From a checkpoint of a small transformer trained on Wikipedia: biases.
Each number is 128 + 32 x the weight over its row's rms, rounded and kept within 0 to 255. Layers, rows and columns count from 0. Numbers have three digits each. The size before them is the row's rms in percent of the matrix's.

# down: layer 8 MLP down (transposed), 768x256, rms 0.0605, rows 212-278, columns 192-255
# gate: layer 8 MLP gate, 768x256, rms 0.0646, rows 213-279, columns 192-255
# up: layer 8 MLP up, 768x256, rms 0.0672, rows 213-278, columns 192-255
down212 094:065107111136106063114147118185167132100129115102160112124125107104121104162086149135147135188077105180158120153116155113153128104120149118112141108176121076126047102152112159104103112088194121
gate213 099:096156141134121124135170081152140132168056123082108174130043162124143129117155126104196150118150151167142103074132148151095163092106087144127154195174175095123130075141162141152127097141097114
up213 102:120212141184155156122112113100136154114180126122109167152112123113130077080130173165089128149123163144160141101206095078051164118141185176167124117137134100103079139109118070126089113148109140
down213 100:178129135147075117141138144142131138150154153109093121152157080132101094094101133079128139116155081128123112132105123149108109128154090115129091154132046121114150196178123123115111115134157149
gate214 101:115185107084088094137154106096133154106151138125106104133115174148114110136132122126117140072185145036120148189197167104101136139130106130035136094136156110063181147168115156123145098112180131
up214 101:210101081127070123152107091039157147170124146133110124136077163134128147188030100150120102137120142110168119049118148216156125111131136085127167135104123106141082173121122182103062130161132198
down214 101:148132091134175089110129144152173145136112057149111165104058117128099062121082121186133151118142098194124142101139147117151081148143080134140106105101144133171089141129131100104134121160109140
gate215 096:138169129158186141136148125174154164149126143115145082114082140138115100142097148132084120032114125134137141135153119093166137121130176099153111142120196186126167108087138145131155126099128094
up215 093:057117123122101173107096156046137116157183115122106116145129149147082105179161099038112111117124119080099118165109173144131050117153124121108082059138150099143171135112152133110154158206174148
down215 095:162052116130130089114190120178119227133136137106181137111168097120089125083102082172154141216175145184113168132137145180116118118088182141148123148120119030123164143147168106149157128123042121
gate216 102:079141068161128163119100187156095142089163092227115171106146100137132120099191123168147114142133137094099123124197174141079097122163140101164127159157153132167179169141192096110140111158177123
up216 099:120137180125090059172110148050099109165162123174130123091088163193156149166106193074138144091100123108153164172118158071166116111097105119145141157116172183086157156190100168165109187128073070
down216 100:112150125209136121114127100169073143167122150126070108104172085083160133114101148120149129129154162202105106135137107136089172117182164117142129193113069104185159081111125117097133120149176112
gate217 100:168092127141151124190107119087093129100188101110096159098151145159080124179066214165151108117146165123134120175151165117170103169140117081130130132145146155105132077210116135159117155114093055
up217 098:126162120086080111127152162106141179173117158110145150146118084165150123121101135108105114162023092103101136211081092141174104130135139172081087163126101138137130086125174130117078118141109114
down217 104:201178119111093090098154081140138157161121139158148188087177126178148157154084127158193106097164154079138122090147121164147119108157104101148169118111199141136200155129128119143166083149218140
gate218 097:106114161120086120207149166130148095178164143137149082166108106089129086120120167095096124151137123138083048154093125113078156111128140153139132166183134063139144081123143136156168105089158137
up218 101:049117123156079233162142094156108106126169112149166088154108170214128119111131138131123171145141131145190143116099114139159123127199098109139111129100082148133155148140129147137145114147144151
down218 098:116122077058158090072078106117148139154155112135125142145134152095092126131175111119111128144163198114121106145101174079091151143125127107134168088116184131103099166124102082130091099178166145
gate219 095:119121149153140129118103140111133127161117125121109174163123113157127087139122155157154151090116198041055162082157161151116151154114172098089087119159144155124099185129096123157096127147126102
up219 090:166127179108121111156110098167165117159107106128070100143115116156133175104162141133142111144165094155144079160136139132079165191100133087179124179198082127156177119144156106164065161120055139
down219 093:092099122121096145129148141149136143109126103168153144171113145125136125155086121120115125146128109168118149121109080132183205104120137170120169100081157168096144158143136175120152143119193063
gate220 101:133131123156128074120180217116109157131141167134161146085131143148095171176127166119180148193161093135135194097164157147085106146153124150113134117172202146129113075102130182089176090132135147
up220 094:178148149107107110155138116175110149107102166166128166154119116101084146137160153108175119152104173147113118108068182146127098127141141112117076111145142160093084105119082139096159081144138090
down220 090:028159168122167181114114188200123130185105171135146079114084101170157109150116072110137131134115076146137057123147136105125134173088152112168126100136115122102090185085147145089058120120137094
gate221 100:149175101093117150123179123144134137102077125116108111128112168120058050171084144125113148132135129156193169145145158138121083142153090193179112170142134176087135126132077053123133097098128155
up221 100:118166116073136143073146084173067086149113148147158102189131136130098141111134158126101130086144078135112108137071142157101093119085135050122125149103132139111096107146131183108095081140125149
down221 097:102049170190068163089162113101134130154084187145146129113138165137170159134136183165197095091096178151091117095146088079140143066116128127146120137162138130130120120131106118165163137136153156
gate222 102:129123150157121153177137166104159147118109152125138120143117119113094168153132162195067118134058090115139106145115117141106134114112129118079140125138157090093114130081076143121132135165131127
up222 094:132139173191087108131108112093161120102091115100080091168164131137114151135077129127057176077091099115132209156084126070127142142128111133073168081121115144130136150121162185126162151105098165
down222 095:088179157101067129100147124095167103135131170133131141151150125117124078140175126157182044102069129232138070156116082156117115162099126163177121106128107086186126141174010153165094090104132143
gate223 101:189155216165081077158118151131118129103120185151125171096139208130190105100107122151130142119090102105182095140182113111134140157134119105135128122124151144147135150132102125107149161120175071
up223 106:086146159117141122066188079125082124170088153107113128145138134177110137130113128135116151216092148177083158191098127130115115193145133137083142097128084147152164189111136167083135130140196111
down223 108:169106115123124142149107141088104040128157129116129108073167099126182099149148143179116140163123122139130088127119174125057194122133116110157113096017129135131132092129085100156075160107096110
gate224 103:142145114129138101165127122107176125128174158094134154112087123136110141144093086089129113119140118092174098115141201188126162173143113099203172101123164114136158106094110157077113120123136065
up224 103:111124104103134109114111090115149153093086133138138167100107158169170133146122095102176140127059057127162111122189128121114159110104107097134103083143152114128117172178086059150129168118108160
down224 103:180124115133157130127117122214103175162176139138148107169114106151109115135113174147129134062181161121142150160097167116198143127140142172161127131111105129068117090118203096167117086149162135
gate225 099:169133139111061158124145146110199095126091124126094073098157110184157145115154132146177124138145108068170151064105128139098123139127136106085095182139131157096134139119069097091149128157124106
up225 095:164140118064134130165180116136107154153133108147155111160099083108172037109144159103095125146100156198128165077146097086120209122116151138112102103123181191110114094164127188155079165165139126
down225 097:141143167164136142108123103100115075101193177107170114083139162132087123133138094141142132157126162146151086130119140165141107081127084127155096085186096110166104143116164114137105105130175097
gate226 096:092217090169112103195102171091140133127133120156160182143101140135138125142125125143103124125111149140140147130129108189102110112139055150114145113118129072109187172147109130116123135113158137
up226 084:158109102124016132130121118158105131130166150107090128100052144125214106108164105135088140181179140151156164156134171145135172090122142109101158156134124197074132117147125144113132123151103095
down226 095:116140172152202125153100089154116074125120126134164153155131126120075116144080148140174108143096080103102083137116085076121073157115111116102109093103151114168083092095166123183120124094116160
gate227 097:084071113126180122122112101182106087163115154189165104175094119138127144138092091089114092170090157040156141134086152150095148181161128139150152163132111112149140154156170150049138107152181141
up227 092:134159128156105152165124129100179137154094141135147117085214106196138141159112143159192149223133049170074171153150128164084114111107089073031123080113140137144149186136148132129148151106072107
down227 093:119108108100164110168129133055108114146164163111154140136093133140098154119136130125106095130105124081140098048098178103084127127166130092156112131104127156099146148133175132112074097188164155
gate228 092:142144152084178141146118094147151135136115133140127106141159105138129170141102133136106114122145177108099138115095128107134156153146107160151173157202130136084151136152111103145113013122186175
up228 092:147163077106130092118118105095167071131148104096145132111090130153051130087091070152168174164136057131157085110175072146096147110110140176141142134101090189164158165174139137129181173174164155
down228 087:145110142144150184113118054155077166155128141131134108100171067090162075126108173107125091105169179122114204148097169122119170122111140095117170206187173136102102105130155140103101106097145108
gate229 099:100094131097126187131130092145145172209113110166135105134186112137129090125125163119152071104150166162080089133135095151143137112088088084168182180173070117171093111114146094127107129127150073
up229 099:135127177141153089184142110179168100127115110144123069148130144178181137158116151104135119143131147141131118205138131139099095103123123136140116106105080163081161128145079125152181105047137108
down229 099:150078137138190164135104124138113072122137097153081129116147111156129090127087078042114187114150109154141169119101109136158073122135199065119096099134157132182171094099111090170099128084131130
gate230 099:179141108091115121146110153171149149102160178134126153110126078152155100099098105113106138086097098123108123087159114111148141172104106105105145139108023155085197068106125071114126096084144120
up230 098:131135171119132117154149125171111142089114121108145071147109122204133161132088081130125164131137091132141142104087125141143120070120135183107082149165116143176167155125151122088134100155065145
down230 101:051100143142126152119117153151111165171126135214115139086100188081197078107138181109131080130121182096163082118092201167124139131117069180125142140063112130093164114150101125176153156178159058
gate231 103:136123137145128134136181061131127116125105171191086206114074143096133121126125148126144143087116167121157108142135080144154195091177132120091165164137051096148090130171119130123189058108162088
up231 100:148090114139099136110098115124137147137126113129142126078191115130130145140133180069119112142191083096148124102137051117144130173082165102168088039060153167133146111169177152141123169102174135
down231 104:169145106077132120140133113109138202103070096131122140168097134113114080158165141120164088109154149098159147145101201087170146118122078165108166123148125067123110162146061114137202121141099127
gate232 098:120177128095201172139104170105193103091114151188191118133163085130149130141148155182135127129069104152112126122101110171150155168161114117060125129146116050079137172138130169107025085145159150
up232 098:104126156121121112135140167215108108151163114102107078101147101143113181118090126128114142111117115112126153113125117168044127162077097142145090097109177171136123166154203147204141144150147170
down232 100:078118182201169146070073085128188179084022092171133145080117102158200119078119134089111128143120159168138112125159177057131124068148095138135126105153162090138139113109111113094135120107110166
gate233 100:119124146158170098119144105156057132106055168197168123082135157168137088162104132144120135094101149110139135101176115156188160155202150109115099105145145136187164115121160126127165166085120116
up233 100:097137100082086133138111143078117040116105108103133128148148103043112156091072176139144160151141083107155176116101099115152111165139094086114188142064156132108113088172086181133091077099155136
down233 103:114088126110126108112141139124147157107154165087134156065139134078133081115157155162109087133108146137095100121157179149123106151189159136151105187077200108114131142128132096136162104157105089
gate234 100:137118132148115115164152150086116120137156135104143078075133125142165084119143105148139090106160117080134084141155096130167088147131103130194159152150185089105163093135107134162100142198153127
up234 101:092143154099115140128117087113145128161161102114109148223149084117166141151079116191131142132126100124132055108151128136123095132058120112143137181113146121049146088127134159100155113111153131
down234 102:133137132123137111115142099150119076152148158123136149123132153120093171117105108130137133147103075167089079155121109098132141127121113139104121065143127140135122169100136130143169144147191109
gate235 102:186101171139153150118149088186098126142190097144116143138161198108166111121181142102154126085146129120111090130103144071163119155108103146102106127153056143110133051165112105141097160102065077
up235 101:059152178177112155118144108142120145135077083082158150046121091119143089174172078107101063087110125142112044098117081120153122126124111120087137132145166111127053088146139167167149085128107128
down235 106:134126148066114151137138128180143095104157140112083101103139159165115104130059144153143092138177174146117199108170132155082111146093167088113133158100128105146108168130130143098234147158144170
gate236 105:177139127137121114110115149131143121104110159146163063118200083075160118179158141073150148143147138120097086166095149071179095162114137134164167084202141080107136074156154098073115087089140135
up236 095:144122155086133169129128085154093115111090154173065175173089167120100084097130080158152145127130120119106145138105164150149162112134106106131088164136128101144126158143131042138085135075130175
down236 095:148138146175137148055183159109124104172146171081181138159111054095145079086123184150101104128151139147142058067144157150128089187196097143159156125109127198090172097176167133145100124147157126
gate237 103:132074122173085170092191159098150113143144095184163110117106137220164111121135144150157127103104102148103087161106172137073129120083131211067119135147101168074094142186196150149129081139104110
up237 102:168150150167121109104125137146189126096166153102195138116150116114143131118138153091195126188116133208127096153137065175070104102107141107131166140192098173142108138127126166123176134131166134
down237 100:170188054135139093090120125116137149118124081153057156152137157148138136159147105126161130107092097101125130170097189106164094121160158107162060117081140127159063144114106117059139125119132130
gate238 102:143094089124131115184135131121101160072097118147131120105148138149118115173107114178094131149079099133196132148155153058096094165137117165161119191157136145086170128135163136114131166139119130
up238 106:192117188103140088154206058118144104093166140151060161152113108081125124162127090053132131063139116088062151067172160107129152128097179134095131144142111131144144163078119183147088082054116077
down238 103:149135161176159101115164084111078121179097144185131107112185111130157144091161152162142110164156124094113094134117132136101173210097133122138148187111156126156086162108036088141116131125190197
gate239 102:148121185119191100109157073103058173181055109147114094153149187112143191158153144116140114119141096110125130093117184109149176155154098127156080119118108143181155170171139112090139137117140118
up239 096:099157174140135140088180107094200138154153124168129153100138156121154132156130144145160090092087116115155124103168133113117097107132096125155129102071117116107133142184145093099127089137108082
down239 105:148121092205131107142089140144104144065163115126109065135130088136127189137146159126123154109121158136121176159201083217150147112121108114077134143143140085103126111086165157065136154113148150
gate240 097:143118038123133146109086137161126141111120192144085108140094174081105084108155127100158136140214093147191095150105152099067146132114105080186069142139126088088090124182071093080096147111110125
up240 095:102054135136072135135141113055150069115103117093158154148113150135109165132110128123170129128084085133171118134136114150138116138101149106153089111105105061141150165068108153174161136101100084
down240 097:122207161135144131150130182168123161185075156126123095081102103130139147142108134112063091165182097148076088151177146106121142155108125085117066139141130129129084128122103142055161122132169164
gate241 100:126158155134160054134101136104185119191129162104152072111132110165154174146131136152112095084103068131146118169149120185132137177118159144159168105105122102139093166155144121087096143148155121
up241 098:124143152080127072136145133054082158112161121154153149148110120149166079142069194080154087167151180152137153167105107149050139116076144160098153135130136146081123090126157089110176079132180126
down241 102:216157154158118141086146177171072120143115164146148149095116185161132103136179136150102121156185133123174102083142128122135107159129162128192132195172098101113166131138135074117105153084132117
gate242 099:147137137116182152171164119186104168135097079168105114130116124144091120142110144172144092165141146147078175110089168144180095181167146129159172172068138146097143140141106113150127130091184146
up242 098:105155092137120135097131117151101091122117084177095132169151154162121128108102125131139083136097140074100158107162102172141145110130083091115089084165130151132100112146106105138170138111172171
down242 098:116153102095126135119099127088121168150169143131144123119143106092194144229113133121100151068150155124167112100136152152158158097155130120110078165041127106123187107109138130134138076117143029
gate243 099:128160112108146153106141163140118143091107093103193103188113060086159139125075101123099111100126099164152083112156124105160143079108138089123134131144091093187167128125161140110173104092135077
up243 091:045111086088105200183087117098128108212139122155147109148147123089166106145141099081080105136135120158167129086113156164101129130166094137165156136079114113062112168095137111147078134174107166
down243 096:179114154184097152061137115136123178084149191115116125124170145132098083097127160101146127107105186141122112157151112116134078158046142168070097081173113162079117109139088124077147101160109165
gate244 104:138210139116060165143104150146146146094156155080167141132204109153186119135142105117102185051092142155186184144182116156126102119160145123179178127125178151143113105099090103156134135145181195
up244 106:057179112081076128146178057129145135102093090125159083120126133129144192164103117155130160143122130092186154152134107147122133161136113131115107203108097140101084164198115049165117126104143092
down244 109:155052077108135126076120108123148107042129118131179133143087137081093144135139146157178110096098143132126074133111145073120134151111139099138119164168122151174102087120149121139098159197100111
gate245 105:135169122139074095133090144176145143184215164135128125153126071092147147178114130157118180141164123183098144090109102096161127120141152148190085129160100140134126157175116088151162114159142067
up245 102:143134126157105085137108166182078121089132153056110166133124176142148170130163076136137113111151118114087100101112106125106133190084113082115090102133109068166144139157120168078110066139070114
down245 102:117083117123108157118153123122169157122149133106137150090148142117153173147122135176150161131116113118140110163151061088150152170158137127185138098113163143080149120134098120189130073110134103
gate246 099:087134154127134134159161118109081128047040149162124129139125178079081065136160203154115105125121161111138185133116192143096085123138069141129190177165096150082101134152182093168110120135144107
up246 096:144132123130198114133165079116153092103157153131139117138128106077179174098172066173146125196091107099137107162146129121165086125171121136196134140142121106146099184109115148084156157063144115
down246 099:103120134154117120127094075102162122165130138152138128094118146185154108181116176107124129145143146154130195184181145163090139095144083103099111183138157149162158111153115123169109149107138093
gate247 097:128114094135133122132124122165144114137132146200113167080107181079123114176164075149131126145092130096091100115153110186163150071162157095121119134118112126104071136134148146107093091159118164
up247 098:102146089096151150160092183137117122134144119124072187147122156086123144137140115174112099129163151122124148122132144137146155171099144106113124155115119127039129084105111134166063119112112131
down247 099:142124153117095130133129196126133172121158146171124098119109160135115140152130113146161108171107104128236159075100116162137141131093090137186140120154080112158097147118130101124104105128078120
gate248 098:182130068153129093165064068135130131120087146182073187137151212108139072103102089086132090122103190175127102114086121210115100152097134087140151117086114098096117055115128143129116181158096059
up248 100:099169108172082162062172187108136140217144100126145142119124185122111126133119122152159106192127100145102136147174212079165093153134116125135121072100171122099128150180123164096137156140162146
down248 099:152169131159107151184134115214157136096167115103156174119084111168129155138125093181093086156112137111126105113098087115145119134108068119102104122087114155129121121075119094105108082136089106
gate249 099:126132147095161088148140092139148134093125148198136082176119163119124032124093116154115115148113116170124179135145145171140117120117198125074127120127134155122183134147192122140169156120129124
up249 094:156171079115109115133170089125119096172130144152192110144159161143120135136165110127100214136134078131154104114112100119163163123137135176194157083167124119144132128131172133121130176122079112
down249 099:143098207167139183173125126144114146104171120115107103113102099117162127202100111166146124132114127150086172191146132096140106088147119106134160112115153139069172058137132094115086184144154124
gate250 099:140145158082175198116144147137065168157143113139098139128089158101132143109167143111120132112052104100085148066197151149103173124168148130120149146118148094102122080097188122110089133117185046
up250 095:086105169129106129121108189080134163130151119110154147131131154111099105127110111153105138089148105148157161109077112153160110124146127082164155156060138109142078114151120086149172085151092160
down250 097:081122118169100145140115073139132106110150123131148080157173100126125140159081124095120113171110137142141102148135138158127129109122196134133108169127110153111104155162135105085166091044152102
gate251 103:117150132190148192191165106148125163078064119135144121149119131099126087118132137170181121159131157151123163125117083113142132124118150116100114132148114145172177178147156067116129053098154113
up251 099:146151108144127146143121077154106148132134090031195126165102050136145115170151149112154146162118105150103162134101086156105094121122123111169104174164228137117107118120134101127139175162114148
down251 099:111081148124139155077107180128156096104101110152122097081152149120190129195066088144103059172140137119108150129108123093133116179150141151136165133074087147084154127136172087174133104120162098
gate252 097:131167105152117110114078041083148068137149061095132077082100131129162169110131128151128113163078123134155173150134153104098103089100086092130155169112143098124146122134175101133114156108138122
up252 101:189152193122119140148094065145149164119171117197133102133117090110119108115113132134136102132105149148066156120045125089061145077154140084082156164098090180109107157091143129110097105068142105
down252 099:125126112158168109155118148090140067152088232125133081134157174074068139127154166064116126108123097167124092089157159102122124117137102163103133129167131095162059145145147109120136151153160124
gate253 097:106142086106146125145080183125074144170102154116207105143087090079131138156137103105159098129112115115113105119143099094083136171174057130133165066112132146165164123191149117177171141085156098
up253 099:130130159092109178093094103154125171109125147166142116111139091143130186151125096135110142106137093131072173072122204132144115150131112116119135031138166126116132118090192080160143126166148087
down253 102:048154107191103053086061140193147163148129111163163121162112130124078094118130129116140160109108150157111091141108124174101102175104083122155161066092146098138138166126129153119131104089149145
gate254 100:091139169169191111093177136175137155094197168169146107157109147145128123114133108103118132186130140113158069121120086157085116147141057149144180188123133153107154141101149142121109151155138135
up254 104:110120137181169113139157157042138112138085157063130120090075144089171087124141129125148156126072118141086157157132121134181136164122176171114136170118100086142157176192121149147171094100100161
down254 107:105098144059159165115146127178108175136066120145090076154150102143148201104173126144062075089151139171114185128107167119128166059128105139156151159099132131111178122130101107083094129172132129
gate255 097:128129110142162075149148167156094128101131131152135172117094167123132169066090129108129132151124077119120135096147123194110153148148163148152142168128089097134087120119202146113094162188188158
up255 100:144166100106203124073191145132113146112141107114178084110140090136177169157170142133143127157106133125115106140161098142107084136110136125168149125117147152105116104125078150098148160146128080
down255 098:081103055134119149168156137154116146139146082101175047133116067148151093106081123168050127131146181071140114065128109096168164070164132100096115125149104141101147138176107140157159130152086150
gate256 099:104068166161146118136150113154170102150125142143114133125063139124162123119154169109170151192091079127197101110141164168168127064066034184114106111167092119104158155142122093116160084152109112
up256 098:136149171142153071132115094168071141148130185149153091187139128089171160153090067134132180153105086125095070122114153087164126152065162145167102199089117129188165188118101163069153120118128132
down256 102:096122109154096172068145104123143119049124099126137130146170185142200095181168098126110086123162167071114151089112097137108178111116189160078166087198163116111151149125155120133153170125182156
gate257 098:179099167118121152119174164144137162142064110115127110103088124071160150135104135170115123127101170157140144200102158110163149142112122110137184091085188127163128068146125123108095177045141120
up257 101:089113123103149109104106142140107106136164146103137090134178209149091135181093166133130132117170149134160197131161132114139170128132169106102161084116129083119125131124112089127135151107152142
down257 105:171128049129132171164154162065116184088216134123074092107142103081142063109168095102075120171100156120116154078147122119078088135107148110144114173167089159141043077124108112148113110142151164
gate258 101:110114149154099101112126202148176066078127153170094186161136111094141171136036102115129088158107114120173112094167134113098181141086119123078153076167130089130106145072152152140126160141092097
up258 100:190195134116137137142168115075080102149112077150111140167103132101183153159159147127129108120159119085140135099113108071152099158047153140134053182097116148186144101201109072151111151210105129
down258 103:094105142171129153083110151179111076154143108085123136111086140076101128122141146146101125162153127149091144145131123139133101070134132090147175073175136062161077090099162146099122130106148162
gate259 096:134104157109058112145219099142119124078156163120112124080074164115214112118085132154190107150079094116071132187136136114152121117111144111193156134115105162159204084129133121121182174094125132
up259 098:113122119125111128076157151134147084161168109098153167083182122181144142144097168109087136133180118082078133134101178138141083145121143092137075095093177110106129098147091117194098148093150085
down259 097:140151064114114160085068153081114123125117108155147167140088116139103105156134139095106087112142103088192144089101129124109097144196135135099082174138085129102142105077096135102168065092140135
gate260 093:151111126144141129110123176105089083137147082123140113072088083145108114121167093164125129183125132107127188138100150147104081106112138188077150152122097138146192124175143212132126144091132130
up260 105:172104088082133150121146152105097111169117124113070116110136110099119168062141111131120088111175126081096102108127109151173117152126122148107195065123066157081117166167137170159105160126122134
down260 100:177138133107154098165113119130123129138151092135112163111156114101122104174156112103096144190127099099103136086127159122167125124131148127165080101113144136125046139156063115090142167129094153
gate261 100:138105125100087193169141146067055075152108122116149121104119142131147155176094140165110093102111143079186100177127142119131188059121141077181139116192148110149156098131107165117099105149089114
up261 098:062126113109183071102109172052097158094152118134077105105116080078126130106113137094118111154054187152102148156092100147129086079172172111117191182136097115138148159146139119179133153157132148
down261 101:137088121103117151127165144152125176141124172084168134136175102123149106160134132144067105089150094153089184123097137123110179126110090140116163116144108167106132035143238141148089130174198161
gate262 102:142110179129133081121152147144160159167120101176130143112117168103157096162150136124161158175105132111110091118157161148092179151122080136163135165101135031090161137149126087134095112144115119
up262 108:090118066117124090176155099142120054139102108114146093157153126080144131181177094155137156126159112111123058100047142113097126123123078139187130119120184136181172094158183171111123105116096141
down262 111:122158130105084135079141124111169159137108123111092091130169144069151121112104092118111045143143156119143171097133160158102153165186157113179111157183087092055170133129120158130141102131164151
gate263 099:149118127132106105091133131178070123119142121113092178117111160115126078142206186166121119126101160139176124153188143139132136097119101091146106153160117096140166099127084158170119073167138166
up263 092:056193133148168166136093181088203083125120143109141158082124138186150152077174076159114111121165171105164072121174151143105185093168105113062141137128135156089099105200157121164093140152150174
down263 094:255113113110098201156103072131044055192110160174126195145154166084131111145153143151158106177130119154113115119087120146153139151101092158134133147127095102228117136086129138102140162142098125
gate264 100:119147176128072080134121188155165107148095139239158199098126156160149137089166096100093174158108171201140128135058101181123157163140133168126175130182157101093093091152160097097195127120184150
up264 094:177137082157128137130131191164123147121122139158125136150132145118128167147204071169101153133110144046107107155164134119127150140071059147081175165119130139070091071109138111160115136123136134
down264 094:122171141089139169147109099176150123163119203171177136144130109130142126123131158128171110126120142157107066184087165207103139104114071159154081201107124124200139126135132138096174089129147089
gate265 106:189124081110122108167104199161145121111102105149083076216162086117131099140115081158084187134162148146088092197105139111102163172162118117149131108130123113124175107113073121142124170093112148
up265 102:114166149137089169108135136131152182151146203157093134133141108100067041075137090162122150148178117134134129155163087105098118097130156144100060165196099084172156148129084032140148140115122165
down265 105:152133136149155147072151116152114143093162161142102109108151161143164176094130056141162131119117168106078107134138095146081115067139164085150150150098076078086125121141089114093186081142159126
gate266 100:111146130158116145097128161119140163145134163108088115109151110125106114200163153110167152180123122189135142112129120117126153128117107154168157101086149219149132121093105115144170087113115095
up266 101:092174153093121153110110131093132135080134102135125121151126104081101090089108082089125065106126153140130159087143140124151071104113103150144085174121100100113149141126127089079126121127089135
down266 094:179087089105138078173128157118187123121100146129115156118130092048122112109139124171144130096104084077135111115144109108148179082119166117102146104167112106107177094078177137186089131115133178
gate267 099:138119117120160104067134122159100191109126141123113114084107110155158143138134139097133138077163145123137123194095119101130115132127094098067164131101123094154165102115130060136174104071149149
up267 102:105089148080122151127149146121108115122103132158161114158094144126096127132159155134180119068181122180106140095109104101064161117139187174145169085174127081103095102121094118057157149106168157
down267 104:107139136156100099104161016154115139099136134107109126111058133130136078156134149117160058139139082052137129136073156187105179102157098178070178136113158084110129101159152102166140113119116168
gate268 104:161065119162134165116174083103156157126126073113149075195103102107111080123083194149107142099103159150172174119128170087122162166110112107109110119082114157165103142109131149086188129155204196
up268 103:127132151143109131098115108132125089123141149124134150145092154145163119177128134131146109162150183113071118173128120062178143108123161081138150107144111139087142125112148212171105134093164189
down268 104:113121105134155140111178088166161101108193140164173045089117106110125124212182137207141117130215109161159142160157122116115134123073182138069127157111154100151113141156097124096155102191118176
gate269 101:124109128122149134115126133186175138073143133090106088164065080105117139099112060138154178093146180091117159138129130144124204187121071131101137162052148121114125117158072157152125128098081086
up269 100:157101164070109145127132180126164088113083111161137113129164088122094118078154123152117098116189090105122065096161159069168160093152098068064133111093142185148146103179130168088152097134136134
down269 102:066132092161201068098134088172089100138114077153142112130121153075138177103081157075160153153148111131130149188189104133140112176107083113175109113121098155107120152106142208142081154104084166
gate270 104:113111105149076153203086161110157156125120167126136080171185118131120099135067143132147088105078119124156084154132139091146121127144095173081154128106111092126148094120130148066099082134133130
up270 102:139149115144102101112106090092070156058113162082166127138060058088156097141095158118214143100079164098151107147150110129162153147128083140131157144136123115137105094164110081122150089116103146
down270 104:097093108091133110123146090195177127167131079099079132119133153123107175142177129116068121159143127070069150143168095130089067109120123101110099127101159091144068138155118111080122093162145127
gate271 105:109055104162157097144174190105107097139118157158127108092141148123141118124124172172086114108114124102083115114123158192103191067141142091093143153142152141037096088071115140132182122091126157
up271 097:112115105165098067111176092144106134091136083137133104122136093114122113132142160108068123123026067149122139113139150157100145122136186193159163110124154122140104138093136109118068164143138111
down271 098:125119140138129151162097147119116150128128093111110105164115101147155147121174123181129178096091133155093168115108148086077137112140174117170102121149119096128159104170103058098120136154128112
gate272 099:084079139106141142135132171125125119138111120160089155179153141141113088090105092135114080142161124083142196140152125086100166140131149144116144149157085135054120093174085089098102144120103089
up272 095:104144143150128108153128198127107156147122116085133142145056136148124213107105118126153136134214095099124151122110123071106165090106127164153115071116101171053084094158170074153105123157169146
down272 101:167123056087109118099109135117181127159097066155081156102133105100134149125155162121110117123102114142089105142120142114159166139130122104150146215060132205132250160088114168117143111166110081
gate273 106:131110166154153150092124145106042100096161151160088106107203106099062141183138074070104105129097134098145183125119099117137190111140106116137177082063115089143105109132145186105153194097129162
up273 102:073149147070084144162184168110068109093114154178138189169152108164121133153181076052074113130146121100163131146097124098131071144178142121090124095087125165104175136144165149192074109146102123
down273 102:178159162098171121116155146134130123087111109066084076075086148157156156080136177147158139131146097106158096160158168145107148081081091084170134180146055194173120179227141104150112147087151111
gate274 099:115161114108105124089100089051084161077134138101105091143073068064099096137159128065158102121128125156159146132104163133121097141116127137164110160083119114116155155085147143148079159126112082
up274 096:122142150119100150116135076137072112120153118166152143123125080127150116103099139148078148161097155094119099174130153090144097111135135184144122149117137132144186052108149130084157155097110184
down274 097:112144169124152176140121142103152190098106163116055138160121139082123152153156149146136124124158105067134095121138134155146124149112143113105159122144146127103145141109136144145158098197109181
gate275 098:069163184115103177153114132136120157063096094153131164125077135145110099086061102176196124093168120121168110115162151173120095108121119073110128133128147170174147243150135143145113075129082152
up275 097:122159160129119186153101086229146115109095080112095155163132162174149079070122119102105118096148127139119145127151135090167192111056163083139146152120154135168195184132114161115130116097135136
down275 100:105113116145128130132146120086115148159138128136096098117126147143097151157168158116088140136106115124105095111086124180116077112174066176107097103143126063140016076121097112120113189103141124
gate276 099:153142146127200127132106206104069171142159149111094140109131127158133057126121123094090176085125123106149067171116165131139127123075138131136105100151092121141191105170130115137150157103085091
up276 095:137126113105119145100099091099125081163109167091135130181103067096137176135105103155150150123154204154141177120131090174151155167169149201147112149145151107179144120108176158130153127159138151
down276 095:152085190140123083118162107109183160110176130102191138149107153211116136115132127103141178099113119116110112204146107160135130103117133095125145053132136117120149109189085109129078175133146112
gate277 102:124174133072126166122190128101118063129156138133111076074112155075117115121169130129116168094134118082125163141138119190147120116147182096129116128145079147137108181100039143110094134099154165
up277 123:105147116113070185121153135123125069133090118129102106094170160096096091078123132189159134108076135109148114132149130112064134159122156120156158151109104163092116175127123152135116105090141194
down277 105:164153103150138118140155121169124165100113080139129105114123117124140167095109143150108100114064110154122134129135074080102158131133211091124078112180122109146086138129141118149206163144085126
gate278 097:158129155144074112158127173177106113129058140129142123154116166146060189141121150123129101127177074076196078143104121108142133153120164195141111138132148164130173129154098152149166115160168147
up278 088:079158167148100097087109150141190147091180132113171130183173108118178155152082171151084156135108148122115154056178096100156094192171132133111077106108113160131160107152108106146145132177153117
down278 096:110124079149138167171194101104114101151119106139090102099087129218170153154142102143165129156116101163165093198138159139133165092147100152172153134175162166149168088104183187149101106098138108
gate279 099:163171115085198143180166114156132076096156126124128138126140130156156171120157157134118116194115101113121070163118122136100113097094150109139114076140187179135059124080094149142198137137147033